config = dict(
    num_hidden_layers=12,
    hidden_size=768,
    num_attention_heads=6,
    num_key_value_heads=3,
    head_dim=128,
    intermediate_size=1536,
    vocab_size=32768,
    hidden_act='swiglu',
    norm='rmsnorm',
    norm_place='pre',
    norm_eps=1e-05,
    positions='rope',
    rope_theta=10000.0,
    rope_fraction=0.5,
    qk_norm=False,
    attn_scale=0.0884,
    bias='none',
    tie_word_embeddings=False,
    parallel_block=False,
    init='orth',
    init_std_qkv=0.0202,
    init_std_o=0.0202,
    init_std_up=0.0202,
    init_std_down=0.0,
    optimizer='soap_variant',
    learning_rate=0.00256,
    lr_mult_up=0.994,
    beta1=0.95,
    beta2=0.95,
    lr_head=0.0049,
    max_grad_norm=1.0,
    warmup_steps=200,
    schedule='wsd',
    decay_fraction=1.0,
    decay_shape='linear',
    final_lr_fraction=0.0,
    batch_tokens=262144,
    max_seq_len=512,
    doc_mask=True,
    train_tokens=912800000,
    max_steps=3483,
    dataset='wikipedia_en',
)
Each number is 128 + 24 x the weight over its row's rms, rounded and kept within 0 to 255. Layers, rows and columns count from 0. Numbers have three digits each. The size before them is the row's rms in percent of the matrix's.

# layer 2 MLP gate, 1536x768, rms 0.0608, rows 1262-1286, columns 0-191
107:156099115159116124111175165125126167143113178093127105127066111115139100135169163145135144144146150158091133151153149115117130108137151134145113160123116147109155083120147106170093167129104141124132127107165159122143097138149125129128172145130155108119110095119126142134103145109119096162146133125137120154142140162154079153137121099163113118134120123139157097141115111138069117116127139111136138119152093126132112125152110138122145088127106156122128137172155100145183137094132157089122106103123126104155116112129145158114103120116147120092137094129167130107129143101163116135
097:157109128101153140142130162141115126138120108107104148104108119133083106099135093093118156115131116108113118088142141103126112100060138179148178107101135142138096140120144143131133113130124153130094115118162168128119091127122118112171134103128160132124116145176145151080085130119104114134145137110125144147151121099148115135140112099158124075151120131122177113154110157136158174121117129139148110105115132144104139111069138074128095133139085099136127159142215095181147116112099147176121115120160150072105154090087085136146128154100162126128144078118140129132112124128127150137
104:100080182130152097151147171146130105133116122162141093136082151068129108120098143091149146117131101077157112125125168109101100127130122099138112167097114116142112122122162112173107160115154108168147108127100136130116140170113159138154112151153171132128170122154133170102145099182101121138108092105155119071156113110083114128131082066133123138082090116108119127128147117108133122130056154114139130107139146094105124128171146146063129108112124158106148117136121096141119117109124091111139172124156123134088122110151118128137163077155093076148121133087144143147128134154092120133
098:191120099106119130107099161135094125164137094173159129152093107101126118123119136129170136095135149163158132116129141131096106149071100120117123091136128170147100156170132133129101127158176099178141099118127094178181098145153121117135140094114175146105159136111118080118133119145103123141107129195146109144126128137127125123116122185120124143121162124152096087167147137129083133156129160146134109107147119108137135135122110126098121116119130130138119134142144145129152106116105156099117110155119102162081114116117137106167123137118125136148133130112135140126111133158136109110
098:125139119126148117157108165103138104143164093139108120137112139114092127115142131108105145118107123137084161133158195128098135131090120097117124094170126112148137143137123102143170103153129145108094103117125075160130168106114137115169152142128165119177135107182131111108094161153128098110160148073101128106142156103077137146105130159140168141124129172106151149114121130136123113144113106103122168138124137117113139132143110118133100125137109129155104145145160131134100096132155173117161158134191088141112148131132114140140102150126121129083175134083153131152161134103147085114
094:134157172177147110138111108100109121147139150092170138117089091116148128191128131154109146144112124116093112113133132094111147112157118136103139118128132120127120128090096169166157128141173114108146135150134108139117095104132113156182088160156173108129086116117162146096128158114133131127142148096139124124150128134119123101084093109146092117149142085121155194150187145128147144162132118128163114149112142124146109139143165192136138124132111147122151155108146141108124128175122111135123152138134120157170140101145086159124112165124114110124116157106130143129157117119084147133
104:095105116146125135148131142084158140105141157132121153141096131120120086153130106173116105082139102120149133170147104154166100112118141158154125083073151138123135091181127137140117124133145153157127094156110153134153107106135140125105102074154118118082165134091127132152099147169151158140150144115136172151151115116143132113112116102164125148118136157130158161174151128154115140168183174092149169145159125105177104140116115147160083132137119123126106074132106127121106145097130138149093182119128128120132117124165149124135136140121105119126162122152113127171158128134126090127
103:137103128125132117108148155077125095151101137177102104096139134153155148113129138129102108163112125100170136172171133077114124161150140116133145092148086099109112100134168101110102118068125157112140110080140109146123117144127120145153121121098147132120151059095120134132137103138158135137138108102155099131169096140135127104109131149117160148174101116152127097145120136141085125154108113139128114111142122141152079135133158125117138113107116076119077128128169090131107129096100130146102161137116178159144149126116082136151113124101130142130103148123148077153099133122139135104
095:150105099167139142128096132132143186112132103086108118145156146179156153073168068168142158133129133103164129182111122082067143161130128107132115122059147132130163141123140116144150108166134099123125171116151074128150137102114088104119072117137148097119116107095131120155104146127145141090106153095142128148123165143140133146098169115203193119106092127128180166103115113119130136136129128147138150121117096158157129107128193180069095140097133136109117148108136124152174139141123100137116133096141149153126125143135102127122120076162107120111157146118137118146145088167087099134
097:140134095135120132130179144112126123098078143127146148133141159162135113190125142147126059159141146109124139144137152142132162079114136136102097144109128130180102119062117151102146142122130126165130113120108090138139134118147143156137085094124128136142099155126097120153146080113087147139098107126167166137124138155117147139106121132123103134138102132096118146141181096173122099093104148165134136100124157142083082101176091154156116136117119125136136135120113170134118102087151109152117145120114124111150158142100098145145134121093107143116157136161130139128148173122102127121
099:152173127152164122101147129155129139130115090099085104161139097167131120149120129132115186098115129103115154146106122115117141102140147093154097148157139145132117148127114091141103099107191112130142117102113138127121116099108139109114114126124129109134108154112123132083128188136147101163158118133139120177135175185094136100135172110145160151111130119124141141127147124168092137133107086110115143114104076108143133127099163135110140126106146087116151147107110150126072107125128126137127143078144140106136111144071103149137143095132088127135121106108097088139128119171150120104
103:129139124134103136092144164122065116131109119148146076118156113131117116099127099100118122133121106158105122140146171133160119133184104139098095087139137145137080120151144121154145100139126143128143107100092140155147118123115157104153129105134109146152119121146129099139163143133162149143115112132120112143142129156146110128133170107119136115133094129139123135064142121100142083110082133098107098131114118096146116146136131101125140116148146107104153125161174108136154119111138137095119097116093094131130133144103081103139113112111096129171117088120183140115140169104122115148
106:134116123134161057130133115181169132146145150149112111130152126120173145143130133135161124107152166138124110114111151121154136098117138104141177108163112162078128136158117166132158111135156124148177110137149133155105124140112116125129093126146128099115140147161127133136174140123107159103155131076093096130141141095139129115132113107141141110184137156112147146128099122198151149140114086166120160098095090122138149121137125106134125124133148073133129127116133131148111117123138138150148105142106124124095086140141127173124120148123158161110120155099137128103150133160091117102
098:077109127104149163119145200123128097126140132149089128135120118128132128146132101102120143135142100129140129119132112119110167111083136169107145128176127099133141166147182129158110101144143167138161093135091122139135113141149131146108112133124120072151107161123117126122123125090157084111136101115103097138133156154113122130141181116154119190132139158097135112138116070165154124106129124133138098097130135142120146132109168096121115158145111199105099102127144102167110117142129146126120116150085111106124097079106114140113085134137146087116156135129101128153119118165108130086
094:105126134143158114122128133113127136148126075124120112142145138154110099133160129141098127083106120083162072161119172101090129101110120158172121134128162097068098135087120134130139105126106159116113146139133070122105132110115149125089134126147152105146135172137162136104112162099066139127122140106136113129171102133157175167119148124174072143105124124115104099119102088134112116127138137131146102136137135138117113142178124137122096172157129105126110120140124147145161115098114149131103117160155141137106120116101163112122085128119134139141160132089104107141133163138132155101
095:115155136096118093109118110141132153123134092116107168126154143126138124107112149156150140167102138120133134120112172112127177116129154145132146079146138122143125153116097081100080134104098162097129100164158114161135140155076134159117160126137152118150146146157139123149116093142098144160144135107143091138107123130129169107133135089193151126103135124078107126112115141076143083110139109129121159147124174133154148166138179181101137143126150107112104165119170149137156085125173125136108099131105095113163129150107150094128162088136169147152153119133133130121101135123142139148
098:139131141130074123107136103118121143156137096092121118140124159121139137103181143169109103122096109105100122139130108132146115117099102124160111145154099124160086135087095124152139136103178145144138103105119109116141147170127103094138132113091136120118149091157124136153144126181138154117155151108079132124156128121126112148100082156066104114164149104090159100152153111136147137102140108151133151099136060101122148086108150096153090135135122164076109121143115130081119138156075112126125126139171131134121157148128112082129112114115150088155134161116166116104104167077104144087
096:103102089153114148163123141152128101163118160129097155130124084120103179149116108124113128136107139124079166148185152113110173102102144152120149130096135080177084152140129134153139133149116138074120136120168144153145122165129105104152144123135079072175086199113140133111133151135119178133113124122143193145116103123125120111098092119144145123110113134148131161125128112139152138137121159124133146136093111106120129157127179130150113155137142091146147101131118101181121140124106149138134151109164118122146103128145133117168141079106091132114133127118102128125155132123108143075
100:109094101126115083135121117096120145079093159121091106123089136125144150124162121105097140111108129140120167121128126129155179131138153126120159125121070130137151134108109133101113107150144098108123153090139143094126133122151124122134088159101167122127096135130119183124134134128131131130171140148122136061179170135105133125148142131110113092111120124178119145085122119146116093154101141136106141150127154126175149141156136163148131134105114149106148104124086107136118155138117171124124162115178155083127082141124132137126121127108106162131137136128086107123117141071111124119
098:135142085146124104121087153131132099133100141136151122109113077131157120144134130123128100126173103099114152122167116117135117128109110115142118148146131134134150132126130141122141123127103109113161135119106126125129118109101166160093079088115154144119132146140086150125089155117118147136146102136136131126122113163126108107157132128120138135165139107105119109135149124122127144121125191135125125126131177100070129142145147107099111131128165183168167132123136100162145102157073163104161106125129109093129152121083113135130116119113131111135152124146094098154123104127101139134
096:092151113101148131113117133122114088140207118134137104104109128140107127095123140061163140160152114122130159146136149159096118126111147105109147101169142120142132111153126091148108110150096137163173120126122147134115109137119139122137147152159101163148128134127124137113128138193115140108120138111110134119124104075122147134134170079143099118133131112148154119106090041132169124130146117092166098175153104150116151100115131150123098162094113148135137062128177177104121134120103143138087147101115152110089138163117132115129138137125126153176126101123134113105110121129097111150
098:119122083170108070123163124128110141121131119128126112121113105157143159122113112064149133159100098116127134115130105114133134154146138124110139110108139112099071155106147132153101085111117125099113166168155063105161169136132105116111092139175083158110164148087107164121129080113164153140184102119149116135132127150118140129116080152160158142088127129118128131148098127146129143113083136133158125153148107107151175127167112100113119128133137135156092136139080128108105112131106169141115148138142153123136123129099098140144141119163164135125093149121119137126139165104145131118
093:140139132153135108127131105101110085151170150124123147095133104120107124161102096177122155132141104125137125103156141102141176095185146148154113171136114129134115125114153089125153118148067143129129133115117156116158075106087112146103147191130107143144133106108093084115144142110118122144128128141129105145132133138166137144118146134099158081105166130144158116104132170160130168159127133147105103114124134134149104140135142104113114145181102113154153162109166077145131110147094111129088132155121127106133108125161167098137147148100123150128113128168115118116117131116168160113
108:113116116142117126156142137147126159135071150158102159130138110136118132123127123149119137135161139122118128105114153141118097130103117094139115166146176094144115107110117142175116120132133113109154083098131139122120080172130086137112135169063125119109124133133098097135140159167117081112128140131128133148112152165123098159141122171120116101132149136101129108128125124120132110109094115142159123112096152125132126119163122177086105124108155153089134164132081140127118117153138104139112139080146113147098117150117134137100126147176137102155094120161108102123175172156127113119
098:132119139166140116144141119088132127090112107107154127136095139112110147115152130127152177120150133110160132124149131123108140156143122140104135141125148113114132104119119146099163189081110132105129139142129115111109104161171137136136127112139115117147135109099122126104127142075133126191115164150143143102159088120098172131118132113107141122114131110146136163100148147108145152113148121135178106138148116161106146126134130113161113130153132140075175132148136126115136140112143110129113118125085119144120151126128074096132125093124120131108125109167113134132105123152125152159
# layer 2 MLP up, 1536x768, rms 0.0612, rows 1262-1285, columns 0-191
107:167158137123135146100130187070118132133132120123104100117134101140152116074104132134135137104141127157122076112069113145149143126098132124143127098091124105154138103125124171129090129129091144112136143121122148144108130147163111129127128122118124140137129123146089176113136111158128121161162096109156170148131113121140113151093130110135105107100109120114137136152125156153088125133159144139087126123108110117115123125130110170133166110131136096140166142108132102131175127120115158131146144117110162174130102141126146137091062148138139121141096118163121108145131152089134128127
096:132113106129117108113123094148164096138149087090118107133128155147142130152109117132083143114146144072119141157120153123143084122154136118090167148109099172085083147132155085123143121145137153090147121184130141152127130120165162178093096155144118140140107121118118135120114128125188094142124109144181112100116108137078131135158153163079100144155171121098130162081108129093162136139072125089122135087122113157145155110121079217107117129130118079148112108159120074123116107139171098137136123112116137142145142112159124146040131112137115110126134129116149132104095152132107115164
101:100149129140109129109130151117093153088147172118133166116126104175138106162139147135183134140132137135138119117137130143123115116107111121152117147146122113110137137119195137080100132118152111135084089110154115112100097160115109129115163144119105141129131117122164123133144147146145128135155157135135113124119121144126176136123096102111125120161140110149150123108143119150148122109155081151139102074123121133178165192089124132181162143174135145133099139134111136159123121160109121106119111126094123144124073150109124112160141149122127145079115151152135101136128117112138117104
100:124089146135157122101162142130157120100163104109125165164113128124143113122122111168133095153161110162106117105162146162095147148163101150104143130133142112146123134124165115134127104147093201136145139091112083082144101097105171121136123131154113142102116104078062150115150161139149133119128123131114116120102146083099168120105127134126111182127076090122131134114093142105133126123130117122066145175133081156099133128097146130135105090128125181130065146195140133145146113110143162116115150110090127151140174157158112107142124123114125137079148112145164128132105104121106132135
099:126133155166144149166097150152108144115164130143149119161105129126134165114145159103095155132146097119100134130150120110152162110112118105140129131156134133114141129127065124139166118173091144135112131123156184126145125125099060151128157109130149097165118159134155099134078150140136166150086113121116077136103106082133144134141100167083168096109174152113148164117181124115105110163118141119131116091073137110099112168135110097124146131139125166088152148122112137117141157118123179092152118107119156171161154117097143155140119137092122080153124113163142115142137116152104132154
094:136123103135109138156089099111096140095074134107123086117142103144131106139116119094149148135155121125179157138106110126127146122105141143094096076121130187128161149086137148150133122111155160114111149102131126113138112133153123130167157090165113133142112150143164150106107118125149128144150073150138096083142108155095117112100152152078107117109134118181119137143177118121146160147095114110179117126138167124116145113097175166119141141128166144100138114150191142148144163116127121144090114109126111120135119097148140172115108155141102136143091082125187124063102130166141165125
104:131137078110130140152107112123144110098176158117149128114118092116179112120164169123151155100125138090152109079140148124122137129143101127118126118101109095138116123139138117154133134197146075084085142128131118148149176125157155151144121109104123152104100115127095136108107147128153085099130131101143159145116113135124186096121140099092117111088098117140109103142143145123170141134101110097117150121094167108116113136117097108125129152114104125143103076110163128165071120124122127096113119135107132118145172117112138106176087124133149176132136148102138132122145109169113144130
096:121113146107168150095151128153108150140120119103147117141110084141081108128095096115129132100129089117131142085110112100114108138141170126087071103141124144124077128137096161143069157141114144122114126162105089120122149133132093129105169141137144142125097139139116139124066152138128120126131126131136128086157137140135163118099140099135085114133130128155177121140145155157162135173135163122154123129135166167125107101143146132111189093116164120145109148119106138128152165110151137125152133147127150131090130150105121125129104116126153149113110127137137164150141105149129119122
095:128156136081111132127120149161120133161132114100105113157125111140123118170148141163132134126157118131114104158140119107106147115139106137110116148146160116130156150125128195091086125102111147142130077113116122088147174136069101161129152147112140112136167117146143106104159139118137133158141101127126173122149143124113107118146125089128124107115136103111131108150151164098167066137108123127142140115125143092168144110099148106100144101134102089125150124094121100085122147072146157138153116131084061111149113115139107118103135117130142150150127133093121108117094101117160115099
097:133139156172153143102162145131106142117153171123110123156125110145121087122120154148157136174155124117138119111121160175175104133143104138105157126133166140111154124133133156105120134133120134125143109134113142131154098157131164129137091137139127133144139128130139096134119061086121125119155119119082155097107123116124132153146161107148135127128125142169133095100151075142129122165152069112160107112119128150155123092089111177103112116143170127138135099125097126140171132162101139127128163137143128106172123070130144131161157146095120107108104126152145122117085132150099131132
098:097154096137162134110135136117129086122081091073133101183129103082161152150168114157146103154137086126071093111190132143116098129114110131100136156124143097107124062108145117192191137150139128141110167130121121120147129100101108125106115146132133106110100143164126119165171114157115105120140145126133134190082106092135123172154133114111093133148141110137102103138090156129102127089162134122131114175079161152131133105136121128126134163153122109131150153122119114118131122141088111074110113127103127123140139120125116104122099136136081126118143117143121111090113133105176139140
098:132114136115124172144147129131172140122091133102183113130110135157102145116095103179110180102106148106136103113163091059115133135151108152121131124135120144111164120118136116112160102081068128122126143166130116128130149125126099101129103157131112130130160126107134093162137116141082100143111137150130125146132132132165118160194189113146093105113118152107107085149131116124152136138136116172106145171118118140119193127112123112103165132136081180118102115099116139117151104115125109153150170145101142086119142117182138190143115149100133125134096115120082126186183122129156181149
104:118068192103129145090157127100089127113175148120131112137128125085097126127090116100103130158093148115165154100127147056107144114107119132104096111102122090142094124112118094101133130119080143072119170136111115119152121145155129135126167103132139169163134090167181116123118147167102124093137133149141151131098117139124092108123090149140094126149137113112124154147149101098128164145131103170131076138172148136070125117139114120111111123125092177138125124103094165109112132100130103128138137194066152168146107101110112129118109085109121147121133158171106146116114173078131134194
092:116150133150124158118168139079124071054129125117128123156099113131145108127092145165152166146106111128126133101170151129119143130152110118142139106120140157136098146135115106089145135110123125154142102150129137192101138170160117130136125114179122100112167114161101098143121127132149107145122127100173113120209180139108104152152127151143122104143135166095127132135095128124117139113154153108149123125145135137116104110106140132118130068099096123171133124135100149111135121133118140125119145129108135073129122149102165157146115182155133108136124134165125107132142135126134121129
095:113128118174100155160101101142108127117160133131129116127141128125141119121148178141109103145161106111120182148109118185145117133123136130137139139108114152121196116129097122146112171140125117128113157134130125125090111138186126106142155109112142099105136135129121165093138134114142106152156137087153146099158126165067117136126131137139154094131130128163186153159133127145148192112127147081098145145133137178115098130079134133183114112112143096122123144119099139103172146119081137092166145155095123137142151115080147106093132152082105094145124113135123188127123165190102120079
093:153162164148109135159139135098144132115149071117116181117128125089109159099137146145154135152129102105113112128128157118152137136103171105079102100092104177096101121161135116178164107116106187110145095114129108137135154140114077119127126139097124125091133144115184164104148109173110129144068104085143147166144126139093152125150132135130160128140127118115134134161175152126140141089122115160131159118142132095155120095139145119136187112122097114132094118146133143158115124175173079110131149128162148124139142126140118135164137145109143151159124134097122113156140127112137123136
096:148088157116110161137191093095124172135104144140095142111135068141176136089091118128107115137129102089118136112111102147111142100134138126128118161146078114137119158127125142113172079125134145085164134156182170128064120137137141134113121131151139124133127165142090084125144171132097123159121115128136139112141105154128144132114152094152152113132106136115081134113134127159104164182097125148128146139136139161156137115147157103097124148107133105137152139170156105115115133117188116139070131136133134100150117136126147100131119118153134115110152109158082119117113170148154116188
093:119128126119132137161111130117117098120121169127130119132163107149137142117131141119142130141099133152124094153107135094161150156143121151100108165145121141157086152115165103135113148136145156101133135127130150157125128136125083068129106160144106114174123130142133090110140159098072156158107149148129113120097122153114088117095130145128152158159114132167184112136139121127148154145113145176119123080109091120168117164165150132120132112113163115133135086124133142163125127149141142103124136114147190137145107119143147107103118120128151150132165148126084134118129158110140142123
096:124104119101166131125116133146108165142138146094130108146142093119118149114100135105171111107156091136163164104127126139174161158130118129121125156143146115142172151121126133127137166152147116136156090105115107145143133130115136120095121120142149129120090115131106102139150155147155108133071121125134109118150125131171138144146108104146126128121092167128177094119111150152133134099090167139169055119085134162114074134145115102115156099109136103150132113151127109148129052134113126147105163101124149092096171158164113153117119159145133109154119118156189149132120136129132123096
102:123155136128118145142081070153129149104143167145145185131096108154123097102139181145145142144137176142139113180094121148170124081126112154117118128106118112116139127116164129098115114159113159135109090129117115149144113090135113185112157101105146146125122152136143097094116109138121135105112153140128104105107107137108128113136094112134119131152149111136117139174154114145147141107085148142116136102147149098108109109142141133160126161135139175140131100091161114150138140157131117097109160103123122110134086110068147146153092094126145140107105121155194125112151122101172111112
102:123142110155114153112146075121138136117146129149136173129089158117141108128142090137129160146114164111135172131111131173129124174070145121107164174135135141177114150132104168164171126120123084106145125104174109146134118118072148140152123160122111148151128125115144164094146108136142132166156107142106134161146094084134131120093147133064154132081155090163128128120104140102159085162132132111112125115109160138114110139115113136117133149062139156132133136121133118168130118085118161108121186140138188120121099111141145148154139121137144118163163105136127102111110142094140110114
101:123119092171152153142126122136148134112135165092132134147113107141112111158161132135094163082169139112147136135128141156144116148129143131166118178142126110072128135139120123110157169129140074132152117123120115128129137106150143129082138157116099074140073135165137136104118121161113144129125124137116092115122148093126112158164124097082119130136113123118145137114128095140155137165138133132126123134120149127111130127127138128137084133114114147147090119106147158143115100122117088115091130139149143113100118143132172135115184141125117118093106118140132118127124120097097168121
096:140145111085120107113141143154117140113106125104111087141136113120158132157126111109170098177139153114150118133148133120145139103096129098151089128128143104145113130126109092141131128087110129109157109120118147151144111159083165143096118104116123119148170116159136088116101153132130142144094126118139136134138095130118129122141125140120152181166129127106133104109134137122137099115114102154145181136139085126143127107121097190134143132117110159159156145123143123123098130114098116154131120152155116136130196160094107141144103115131097120149164131095137117092113114144088137104
110:101161114100081152129118120128141153118123090148154088123119098126144142124125141127115076109173135142100112136146145111139147106126114136122108142088147110117147135112103104154145101143133142172114123138133130172137157162131152103101123103164133128115181064136127111132125148133126136148127156132150172112132101143096115042127101119083120137094153128156108115131145151149128128119125123133105128124154113088068083162110119147116156114162163102091123116105158139090181108154144158143142158141155083106134127148112129127138113123160105152118131131083146165150136109140125125156
# layer 2 MLP down (transposed), 1536x768, rms 0.0575, rows 1262-1285, columns 0-191
104:149091121142114150134105140096117149128146140119131110123142119129083116153147126122129148124134164120117135107132116153085094127150147126147143139131093103132178115141106165129101165164121173137111131106127118119160137111155118125135138137127100107089143154150102138121125091105070137106134129113143158098171127148152092173139115137171114135108149168157112092174083110131136140129098163141096102116098107129105143171129088107116101121151155147134137132136164082139171111135157161135120148111162115127129082106173092123117077180204108119150104087153148157130151160133126122141
098:113122150095116158132130094104107097139131122141170133196170116124134120138108122110158092127108171130141151136206139085132151101096092117147116155148187117172129117125180101114116119139149110148139124083117116153156137120127100138165113171104099100129109104083142121152128156166139130102098139150149120116148142143113111131135162146087144154159175151183141133121108098138114099128151117125156133117100101114149069139150104117152066113119103151153110122089133121108150119102121106086139142116069131125128130113135132125159099135117127138107132138113137162134085132153145103158
101:111117081153088108151165119126134121104155149145118136144121160151161094125106110103087123182131148127146114116144134084117110181111126121110134097197135124162121121176129098145128142086142144128145110132129139170121148131058120134095150159142099117130126114145128186130125129146118145115164124130185120134118119085102146177117109135088161119137109120149133152162094130102105182102163156143135141129133140086089118146121132127151156168120125139104134130127172114149087129108146121087118157135086111113127131104114135107147128077125131132090177138151110093147112133137108156096
100:107130136140104130187131124148129119111123155163095076155156113130109105119152128147118153078160102122171112138113107139164143135179106168115091108163099131130081115074138138117113128134140118139092120090134118193124104153126153103114118128188099129123150123138149164097150159117145167111150146170139085160126146134138170090131094157129135143114122148069143071142129127137116118150154104122132155106095087088120132087126146125117124180116145118105098108136159101153120098105120114117131123118130112140145126117177122157109135102080148078089096133116114107127151123123136123118
102:140164125191163090136092168120159123137126078120112136142142128106093162123124132096067116143113155129167091124160137129117146087125133144120135137147133143120074152122114112157127141155120146113147183116152152153126144112167129155102122092115144111105095160175134137145089119170138131135157181114126142144169144100118127099101118148101136106109133120142128122116127106149106103145118091114132181123128075128120137142145097121129142106122142151102138132142118163137066113095109152113106128102132084128110139134117176157121118122089105119206136094121139123157147185151145162131
096:139141102170129173142181128113128137114117123140095156073114134159112131097105124091097169183105140133134089132113103117137095143154119103145112100136185186150134070135102147110095121172173145170118073102102124147137112109152118149076137100152156132101143132121157160089102112128105118142100132121099166131122127162148107146128129152104136110109076128134125101126161138180144143099098154154121110155097148127143149110135143136148128093138118118105144138097119145135151147151131104102149122202118148119129126104150130107134116143135132122133147111131087115114130151122149141121
097:116109171098157162138142085117130118146108122117129101146122137174119076130125091134143101124106083125124122164099133150146139128123122117104111131117143154157114131113126103131109148126103155155125111104125087158109120167128187129129098145131065149110116140142161130107104171098108149075134150095141131161135112140136079144145119108112138160105096084123165106134126100114088114136132102140083132096095122137136119127081145111133102085133121129110124128159132125136107115159121122144113116106092130144139141150172114103118135172119084126128142162116144132133174152121146125139
099:129079169152171115096141149110146142165122126115129102116078151120159135130073085111122143181164109149100128125120152168109116094141089114198103153124160129108060146123101142102123122085098126143167099151168115112135132134137152104148162104132146129099136139100069129118118156144099142103147119115117105144135134158140096110099101096161070128163090100159120126122107099129159078113133132181143132142105129115156129136133152085085152094129145146151181183138107147111135134116129113139098089117150101128092101147083122080138142157089113153136157114097131126173127112174117104081
099:128120104125133136127124149096135072124154143146111127128115125124116116152150139154121165174134128117124172145107110146127127125098115159137105161114153160118158105142145136132128133127096135122116092124126134135119154110124088107153149121096132119131112135147148158172132142122148090101105112161118135130130161152143185154181131137133111160123116116154092081132141140126183129064122111096126126108136081163119126124084089101148112137114152092134126179124119145117163122118157121125126118175131116120132131101114139069062116133137131155132119115157108096126127140085131102094
102:158145140122088134137144157095137142122132146161156103126103085130102157148095141159124153177139123142133141178153149158111086132156137162072161118104148153104131157123124106092088129121089163129092124113191183138143097104136117094138150127151131099128105117077138168130150128137127115106129140111076130156170129172117147157110177141102143083064106099099112071138100069175107103153118098096134166148145118149120139141126103126092104136135120126165105155124151097102132133104158151151145141136113126129095137144077141093107114143099133155071115131149112117126113121098173086145
100:165134147104129076078142133148068078122103112097133150160171162143145152175124130070109196129144121068129149132137100094099117097114144120132150170143159116113116128133132118158103105100094082112108090143102133146152128104129093136105123113091161096123137147144130139131143170124174116158129115145174139167143162178127114132141082108114184131118181158083155138081116126131085106113105168160131124121096156123157173093109191130141109138131136112129129128058102105101086128139099162129134189136100115114135155164145152143116084107082136102159146169124126136099158134136144099114
100:159111119091117116149147150113132142177121111117144117121136160120132109125118117176129175139095133121112111075116053107130161099131105131146162141144103143124171127155101099135183132101088110092121184142146135140116127138161170088141138124120125163120101108154116093117149148144110111117094137118156161153156122147177159131101142096152106142115123113136136123114149125124157157180106092156125105157108154139100151128145134142144130132149111166132142153126109130144137111143100122147116119164144112123118124144151156165122153143103146158147163182100147115130188113154141169092
104:193157170116133159124109125104080132127120158163112146091132089125149108085082106092148094119097131102143148190123115101147121126138146117113130150117111159117163119131172125101080093117123155123100059170137102145107136110132131117144134143155145136110155095133144147117145108134134152126161114167157124106141142166144187128133132095116102126105153145134132077087100079123104162122132157116158138150124115120144139122095165134119183143144142173137167119129159131099157130149152153141133155132122110161143125053108124119157116118115116139117134117122098120135125109112107170169
096:139105133130140125124131148094085135108113140084146100108141127102119118084132126143101094113134121137107131123114143169138154148136168108084132083111144150114126125139136117156149149108131172131108146139150140075094171112106093109134114126105127161176104095148118161108135112131118155154127147125134134132130133106123127168144110085100109108147096128132093171123143154084083116134090108158071118114133095105139061128139122118119110106150166142146150151119104117130082173095149133138103115103143110138122121088126129133111148141135128148133135137111106136138147136129105175144
099:133131142164172158133118119186145131112139110113159122102113088160161123143126132113125148209152151142080151116135116124143074130120153138119138101153086174171130139165115123186124192108139109141122111094099128091139082133123138095178106164103142155147125132144101131133144087109152131155162121131174080121140164099116147123096121147118137120163144091147182140153124140098141125134164132121106118152135137114139129102111169135143129138180121108140113116151142066134142177093106094115113091104110134115169132143123142101146130136086137108165152126129110130108099128121145130111
095:176114120091127148123133132103156128152138128097139118075144154085170153193110109142078141117135111168133106129117112118142163104118109107132148150151108134114099136141135147145115150036126160096079116124112117127104215110136141076099121102142107111104157117104129120130082113173133111139099149121130131143074133111118163175143147142149080149138106111098141124107070125121165128121153118138089107123132112123142123112168068122113137123109111152078162160103100141154103131099164136069135104168119147138114134127142161120133135101128119130123161146144133129085137147151160144121
098:144131136090125145107118108152136121169165113178094142144130147147130138120102133118134154136125126127145175140172155112186137145132139109123131148124128161172131143173093132118144085098119134132166129138137141147134107124134150144171114129102150138127148157163127168077139144141124123137127129094133121089110115144132156115134162152106151177088134099108151118123120141133107120127161175118140141089159110128120145134145208117106146156092135127125159103080081107099129119159150087151135183130135138114169122111113143093144097117114090124157116144136124145109125091128117130169
101:126157155084138124135140117133117124135130138090117090127138126166121140150121186145111119132140134136114147144130155148154128151117129156130126170096150148156095131124137139135159151155148140134133145102124137112141117119116138086141119187138140118157131124127115122106103190122102138118128145128120104135119097152155146118116172133166160143119105115166091148163161104117136120177131163133150076137145124155148105127092111125132109145134109097123093162093128118123169095126145126112190147131107190150100184123147159099173112090074162146086080090156109145121137125103129144161
101:107151139105102147129124085161124151109132123148134115138124115149130134114098108121173138107163149108138104123098128134107127177119126135119106131147175160161122125177111131094122108132092144112165128130118155130106149117105178137115143068105100165154123146127121164145157115150108152130121131140117118123157144130204110150143142115153078119108133117091134091159123143120106135080135123159105144078124111084081097159129103146119134127138129154139121182147137126098135118118123105099095160095090127137131163138129141122110139109117154099145112134148133116152115155123144128062
102:121133142141131133134146146154146140129090123097152104157111166166153126106144103154124134125113137147159099140158135118180123152162055088140115102153132160106083140111140162130127160132088107098133098092127088122111099107085129155102111112174154161079138098114103136108105099140213157113125131114141158130095117119164078162162107119127144090114115125131116145109156097123146197145143135099146102121163143085118131142127110165098133127120121141141142151117125107146113136148106130138129172156097162132145089144103154123115151113102128100112109090150144116133093143139101132121
096:140136129119114139158123150109121136079185165112125153156149105133154129132148131136144162156146117144139070136108139122106144146146125114082181116133099094149109157117120131125143145099151102081123106158146124140122134130107116097120140106160117183127148126130159139133127140148124164147123100107131114104145119111099147106126121140129104105144115121126124101082119164120119152104120113148106170123137150112107110121128125138170148132127102155130112116124120117110172093129168145157151141139115146101098117123153099134124156129166157106138127111100144157130132115152103149095
097:178128131149118118159168087147127137145124087130120167161122147120135151121109162114148097181166144140148089121144094127133058108140051152160132089135139126142185092137135131175117152120063139131105130153118144145104163090143107141121176170145141117130155126130137152145068118137114128144109099098174142146165094148139123127133126125130157113181125152139099130116162089156154136129112164125132161155137134127140134112125134109105152167112125159134108144160097099100110127171130129114084098135086108139153149096128137081112153130101100113150133128131139108127135134133129130154
099:107176107081138112108142128153127156147094109110084111135168142152118132113130102150159120142146176138124127122133089135148079126122122154155103094141132118080124132126133126137114146118140154121128104149108159133165132097144161120125165146110150101110124116133138106116137118162159103091137138093104114121124102142086155146155129101127161138143120119085096127148130125137173129117133119148138129199091124134107115087154122128112157141141144157135145120099143129097179165152106101135130114160122102059164166124106118143116071128182145147103080125138101126160158130172123129071
103:170162109137114136141107120117170144084108168136146119123096119087175151156116168119129132147143088124130067126108124077099134111130137094134104142129151164097134109105072136144115121078140087172132150137127119147086152161119109137102123060064102082120158152105142096144131171117095130137150165150139140130137109100162117128148137111134120143163108142156098109122090146126099154139144089146128105102128132150106121115086068140144129111157103145112140116053110146098143104131133131151137195146128099147167151174092148130183111139148154095111115145109075148101143138111167147146